config = dict(
    head_dim=128,
    activation='tanh_gelu',
    norm='rmsnorm',
    tie_embeddings=True,
    beta1=0.95,
    beta2=0.95,
    warmup_steps=200,
    seq_len=512,
    train_tokens=511500000,
)
Each number is 128 + 24 x the weight over its row's rms, rounded and kept within 0 to 255. Layers, rows and columns count from 0. Numbers have three digits each. The size before them is the row's rms in percent of the matrix's.

# up: layer 2 MLP up, 1536x384, rms 0.0781, rows 1107-1190, columns 0-31
# down: layer 2 MLP down (transposed), 1536x384, rms 0.0744, rows 1107-1190, columns 0-31
up1107 113:080125148126080182148136149166164116151147127143129125117181138144137143100094136091141104124102
down1107 093:092106155093178131132103126121107118090152107108182093097108096142127152113098125142129083136108
up1108 092:144124133134122105150158121135125142126133143129142123096139099115125109115161099098126109106110
down1108 099:137115166137088108132112171168098116111110124131156100111115173148089132134173092112109167164105
up1109 097:104156086123115153094113133105091149131108120129121154109144156123141126132125106135129101110122
down1109 097:136141170113078124142098165093149129118195110169116130111155083123118131106095097144141134155138
up1110 100:161160129139095117140106151100143139146161137126126113156119145142148115097096127147131118108142
down1110 104:133142120095116133129071127119118168129147123166105101122147163171131111113136134136127147100117
up1111 104:171186151133120158093166126137142083151126196119115119144107135134125148132178133155115112119166
down1111 103:174116141097141129161127108116101147084163105118167130091126104115101099132121130134150110111099
up1112 105:125117077136138172129130168065148094146154101130111139116142105148121138109170120133148094100151
down1112 103:145125108120136136125149138160108111130107118105107134134159150131119116151116101162123088155131
up1113 083:113154139123128133091129118113125145145095154079177196130100138132177152120126147147121149121103
down1113 098:102105135099120145105139088149121146133102124122130139124119141119117135079125131100122094129140
up1114 092:130142092123112134144141151125096137167113188146110139163116118118137119145095134106151143091138
down1114 099:107150165106130139125096089105168110116143138140135115144123137146120147122126139142129161110199
up1115 096:137126119111162136139131112124135110122142118110107108129105069151130115106108121103114127133099
down1115 095:158098146124129158111118139142164119143117130133113122186165134114198110139126100160130160121061
up1116 103:153121155113144131125164130118101125155102174100126158091100110169182102132187148132132094141160
down1116 100:117176150136115105113106116095122141117129152112151124120179141122114101132153070133163107141147
up1117 099:104116074094109102136146120121217147130163167168122145075123122129152091099109122116131141156159
down1117 099:134135111139168158132126119173124143142109135083129133160139101096161135161126127133143096146077
up1118 098:106122098125105102138162093181147129127113108137178101118149156132121182111115164105141115151146
down1118 102:096149121136127093127095099096106162137147115147166145117160141170151144136093094171129108100104
up1119 108:135116134143161157138087104120082142106100127145139129119108152107125144126176143158152130108143
down1119 103:161158147123110166126124122121119103121114128131119120135139168145126148146119177118090142140139
up1120 097:118141134117140141098129115108157079145108178086152123151169188140143106125101084162146190106118
down1120 103:129095142134129132161105116121090168139093166126100107122135097101188136143131152103124151121105
up1121 096:150099119123160149162162111087149138115128141108120108118134136124142118132125063130134149124115
down1121 097:125124114105116143117092085114130165166127159145149098122157043146158131150116162121132129143131
up1122 105:119127098141116080167153122107132135115111115140117098093119090152099113151121129087119145132142
down1122 102:101149086117098119117117149119166127167129132112099188159132111147128181119121150096123145103126
up1123 106:149121143130113174148142127131116138152133104132151170161106134127129087185128126108109128126151
down1123 107:159082099117095193126062119091138152144124150125119168106136103145114076151127114140142146124147
up1124 101:137133110095124139073129177139075146133121101102129134133155151115113122123140088115121148119099
down1124 106:140147158134142111103066125102117172122094128121142109134149126169131092125139112142053105064148
up1125 102:132112119102105153121134137140128111078113095136121165128107086103092111127155122144156114141159
down1125 108:156122058124147123143169084095098111134143137154168087123139107125083140117095158139110119136128
up1126 095:116127110154120146158159124115117135134114110099131090122162134114117075134135120137128106136098
down1126 097:123167154122163094125151142155156145138113112107152113118112097139146106128181127129114140130196
up1127 106:116140102113123159117142113145105105176099153147118121121133134133140158149139166114150189130115
down1127 088:163120106125139110171153139124114152093094140136125149112151096144112168137127128145104151126121
up1128 094:119142120114136129158101140116157045134124110120151103138128108122102136128126144137082154159134
down1128 101:166085144096123142082185124127170148123107146124102110077104154135113129123129110121148105113090
up1129 099:132086133108125096122124148130097097181145144131145104152169123148096137166122126131101132124187
down1129 098:152123147107082114116133138113126133128143143117151115148152112142118122099116150124115122128114
up1130 098:129120099134117124148128127149130113110131106113137163129124118123104124141103114117155166162147
down1130 102:065149142183163087142131148131137126141148142119144126129132155160146117142150111134119139158147
up1131 102:156098148138183166146119157131136131119167064050132162117126129158100138115126140151143137142097
down1131 096:120144125148144135134171138141132143094130109129140126124144172137133064115192100125083114123099
up1132 097:130095102148122098133097154125081152171131139158107176133124109140105135117133089134172094123161
down1132 095:132107136119124150127114154106120142153141115115166088111108141101140106116148178116172131110105
up1133 108:143102147177172146156123105082132137165147142149122137076145124122132114121128098097070073158142
down1133 099:123178127200135117121059084129141079159139110124157133143142109156135134121174135131131105079127
up1134 095:129144146095121158169121143113155133156104107126161122122066105110121146093102107117102090119152
down1134 098:105167114147187126118135138126128144138111161143149165110134119093087151146154105151130141120096
up1135 091:132107151125133094135135141135102112119098139093134148105098136073120114093108153141134171140182
down1135 098:111138105097110118119101105108099137104135105114089163141133099134084090124097119165113115161139
up1136 101:113093117140100105096185129087094146134145105124102145107099099108139112083167157133160151161145
down1136 102:120146089119080104104147119129098146114112143140097144087082146173105173154162143113106115110131
up1137 086:156084107097147170106168093091173100109101127121074101127150124158116138067102118134139120101125
down1137 096:113201137123129106121124117107185124179088162082162119149123085140109108092094089134100138139133
up1138 094:130129110155152136089138124154111136103117136154116131135134083144093124129158109159122124112181
down1138 092:134156148157144136138125112101141131111161103088077134127095181173155087124141150121096108163146
up1139 109:118147157121093169122149117149091071130090141191108119149096117143149129148099113111166123120089
down1139 097:125137103096125165137166127140151140093170149125146078127136135114120124154137082158101151159141
up1140 101:127154096113089122144103116065157094111117132171159086147114124134108144155157160117116120146123
down1140 102:137156111157124159098141135175134170103121128118174171106150139169133172106089131137156103101127
up1141 129:134118113163127132061117181116128160151101132158128115125116139166158155131113170144056114102126
down1141 113:104104123142096154127111140141121128136093151137138108178149137097090136138127139132106166148139
up1142 098:125105101125171145153139118143148147058162166102132132137113136157102148129134122144138165110142
down1142 109:143137140118091136155127158165119162096146135131137091119147142096120115114122090137111129124125
up1143 093:163154113111133094117159105136142140099141079138178155174098151104112161103119137137112125107090
down1143 097:121130170145136115128109103144120117139135105100093149127111131137131137103140117085119141151152
up1144 099:170113179131139134090188129109124106116095108143127138106162112102130104128116111105116138157130
down1144 097:104126137136156129104143122184138132159143101112119125152094119126117132111105107137173112104118
up1145 094:162087131112119107112103084113112128126169129117134147163161128096131134108109121173100105139160
down1145 100:164123122104094112105081148110085131118137151101100179140117154157131122091116166148140118145141
up1146 091:123150108133111134159097094167135124108170111140113131115086087136170096113109112164137166157162
down1146 101:124137174127113094119107138138172125116137094089116104142151134141112132129176157109110130065101
up1147 092:128103140139165141164152093204152142143191170124161144090168100090169109111137128142141147167121
down1147 105:113153115134153115112109125104126127125098111098117121131097162137130095153137147122067114107179
up1148 090:153164149118122122137140155102147147114123122098155153139124137141166098070124118142170088126104
down1148 096:163120187143135120106131123183167123161136125133121149131123121133168145107132169127122143098139
up1149 097:141124105130100131146157126131116105158122130131157123090098114114152134146097103104152108124134
down1149 103:166114122128148151148140161063143132108129130140180126124154117160156111144130141117090149104139
up1150 111:139159120112122200104147130081112110126094080139163115155158087133137076086158114148131110116113
down1150 110:145112141148140130119151134154104065127146115169124142139134138141111124125109116117130139184115
up1151 102:146107122125112151134153139105104103138122192100126108111121133112151081100149158104151161133132
down1151 111:101141106133147181112099081130166098103091123148114128131167136131103116160096111119142119108124
up1152 115:140148135113103125116174154098162114123140112087084164179110127155149132144169093106117147092124
down1152 109:100118138145117084132180129122089133085147120083105126165139126140059133097157127119097160110158
up1153 098:142193100124140169164097113108144094108089107101148126160107109155135101115107134116165172093107
down1153 102:133097121163171138106153139084120147116141122100137138137122120128113131114172139124116125112127
up1154 097:170132100164154117114132143112119103128118127134131147117133134109153112123150099117114159109144
down1154 096:152073146081119154123093165116120162132139115126151123113091103151164108129083125110158123131142
up1155 102:143122153162075169153142125133132092120115134151126124126143103105134137172177144122106102121137
down1155 096:124134121134164132113131122106116130102099127109089142107118128085109129170124131160105164155103
up1156 108:106112138197098139146143116116094116109106161139119109144107140142126116183162087131104119085164
down1156 114:108129082100126142137165108136109122105121101106124135114137091123162132105126098133104123150144
up1157 100:128133134165093146125117117169163153170115163129140131070128122090135127118152134143155142111129
down1157 101:144114164091123208091140148163157192119068134139147118136161117151122125068129103122158142149151
up1158 106:096128173135103121108143138099127088128055157090127135136123159119152153143115130125149099099115
down1158 093:123106140083139151156151132129055159136175114144144126115193164120160123111165124134151171160137
up1159 105:121140148096119110151153124071136115115177104128090122141139074132121154120128137138136088121089
down1159 105:157144129162135178130110152106089168120088116154173155117109136139139126155118130135098144123121
up1160 098:112117107149127121134146102088132126103161081150165122119085128098131108175154163146141128108132
down1160 103:157131133149151155129152108161127095121141134131149122125114133120098129125094150129107159071146
up1161 108:133136095136145152150090111142128126113088124132149150131089125171130142131142116154156138090081
down1161 099:099122123136137107103123146106132116139163167109088151110120105117150140140104145132177099116138
up1162 105:119148124156099074141128106158200117118152129128153093134142143112132128140174140159142090111121
down1162 107:144160135145137104135176099101109148095103117076142157121161121109102148157142100129139107118133
up1163 096:123159156116099130091106090146094058132100109120110120123110103185135146139100117166122120104098
down1163 100:127104196100123173115145141132190168104146108138110161187146154092132108105155115173119140146089
up1164 109:109132130114107144116158131111111136095105094096167142083120123114107148108132136132113144143113
down1164 096:118139074112131100121103109130151147169134135147132121107116134133102157115113111172149090142105
up1165 102:134123070136142166143120134159156101126101123115116129122096084145105114106159126118117115119163
down1165 105:158111109161112138094109147141103128118137141137147138097125088124156120129167113150078133142154
up1166 096:097141130164088117112151136131075123112136134115125147118107111127144089125121122137172125105145
down1166 101:152128143113153137089135135108157155151127113148123129129105145128113100160126160097147144155141
up1167 085:154118120125165128120100131130124120191160149086093145110142111113109080107114111154122142147148
down1167 098:147147115119148165137127155104125110165111118107117123157121108180140104126116142138134121107116
up1168 097:129121134143122125125156125102157109127129135167153154097111158154121102123124143106141115125149
down1168 098:129117143113097140109149120162125114119113112134147142126119166125158119148129148113145122153182
up1169 090:114141134123147130120146104139106121157151094124143148146092125150160097127127163113167141104104
down1169 096:107113085086141134111112165076140089106139102115148180109118134078113108142086092151110094134098
up1170 100:155105174118174133136129117128112153116116142118111122103115129142125137156150139129070117137107
down1170 099:124166149175111154122127118111171057128137146154154107151122112090127131133125186110151129101140
up1171 097:081145148169128141152088119140135129085115125110109105123149168131123112115170184093110132126161
down1171 095:176107142110134131127080128118140160155125130147125117160149175138151123151122142133132125098127
up1172 097:182122128180102096132117161102125160140105117092124155140126144136157109124126115084147115139113
down1172 094:143134107099125143159112132166137147137140105133114160146137154115180133134121143119145142115117
up1173 114:162125112127085107124136096118115142135118121108120131150141132153102083147125096131191104055138
down1173 104:130148103158151109161113172149100132095120096170146099140127141089120112088119118141094128124148
up1174 106:165157085150111116145092150122097132108114164124100130131084139172116122137165105137121132113064
down1174 106:113097138104136107120157130125156144138105131149091063147156134101129117166129119104097156185140
up1175 095:144108146167158153129106136111157135137129131120093134149145162137122129074171152080114114111146
down1175 093:117131115130118087081165144106134111138110098164173103107095071127141122110072149130138137182078
up1176 110:124152145104123124132107100148160059113126136158128153137151125151067121142108103142116100137154
down1176 104:082127106105096118109150139104093079142149113129087098137125103108098136121122126126088157124112
up1177 086:098142123150127142140121133168107112136121122123128168092132184090116149145150130172141168106149
down1177 094:160090181136136141143124121110150090139128116165151082132132126133124130171101092099150143160070
up1178 106:145119123105110125120160130107135134078157141176131137098155080106142103136160151155142142153105
down1178 099:157154115140132164091108155138133155124097154130083154117122157166145152144137146137123120138134
up1179 109:135121103096121135117117141120099147121126104117104170088117137119163123101154078107112136135126
down1179 103:141124117150080100129136141116142082108145080139080119131147158122115178099208165134110130154137
up1180 100:107123131151151132131138145092122095122143135122108133088175121119140104141149120111110128135114
down1180 101:116140136084118134143114121142139115069151104146113120081103102086119122165134114141147134096148
up1181 100:140156100110128133134123126116124091108115128119164136095135116161133128110173125109136091109108
down1181 107:117122161163166134115140177142122136134153155118121162172124171143172145084167161108098118100144
up1182 094:100118128149152119130098118113090109146118128112122145124104080085100153140149117073118161119149
down1182 096:098132136130127093141112130177128122082142107149119149123119106168137119097108146159117130129136
up1183 093:082170150121135136163137133089111118141159132133139096152139166153144117095152150101115113095116
down1183 095:095135101113105139153140141153145144105121157128118097146090108109087102108140143133111112144170
up1184 117:145142118125086150116099119108158169077121126092185140108137128170146104090075130115119182135131
down1184 100:131117126118100133136158122100120131167123152119105133132091066095114158098145087133137140125124
up1185 098:127101149118128124127161125127147121129129156135166142115131119140141134147176128104143114123156
down1185 098:118128142125117121115153078104100092175133106120085119085134119127109171125112151120138125119112
up1186 103:139185123120130116139123109129127167116148119158146161143117135188119115085113122107123144096078
down1186 107:161138119126157179112134108115083117183130115143183150138114109075131136161141126146142181108089
up1187 102:105126140137145088125116178149113138164136111142142171096116151109157165105139089149104130163126
down1187 100:129153163093140106107149113137136150072118135124115135149133111152110108124110123108149114117122
up1188 092:141113131125104146164134098152155140155136124135134120122131117127133124121109127115080123097126
down1188 098:179111122132069137135112154124113129121103140157109102134130107096087096164152159131141111120136
up1189 098:083124088117169173106088115145155110132153136137131111098121130140116098145116148142086110172141
down1189 102:114113140133182098147086132108136126117120110162152132094109171150127138130109128117142149141083
up1190 104:125137101116145112121129182073122123119146086154141155143133127164124056100118124144108139117126
down1190 096:130109106101113101162143081130088123162159130134121125079115146146158125099129120142083123096152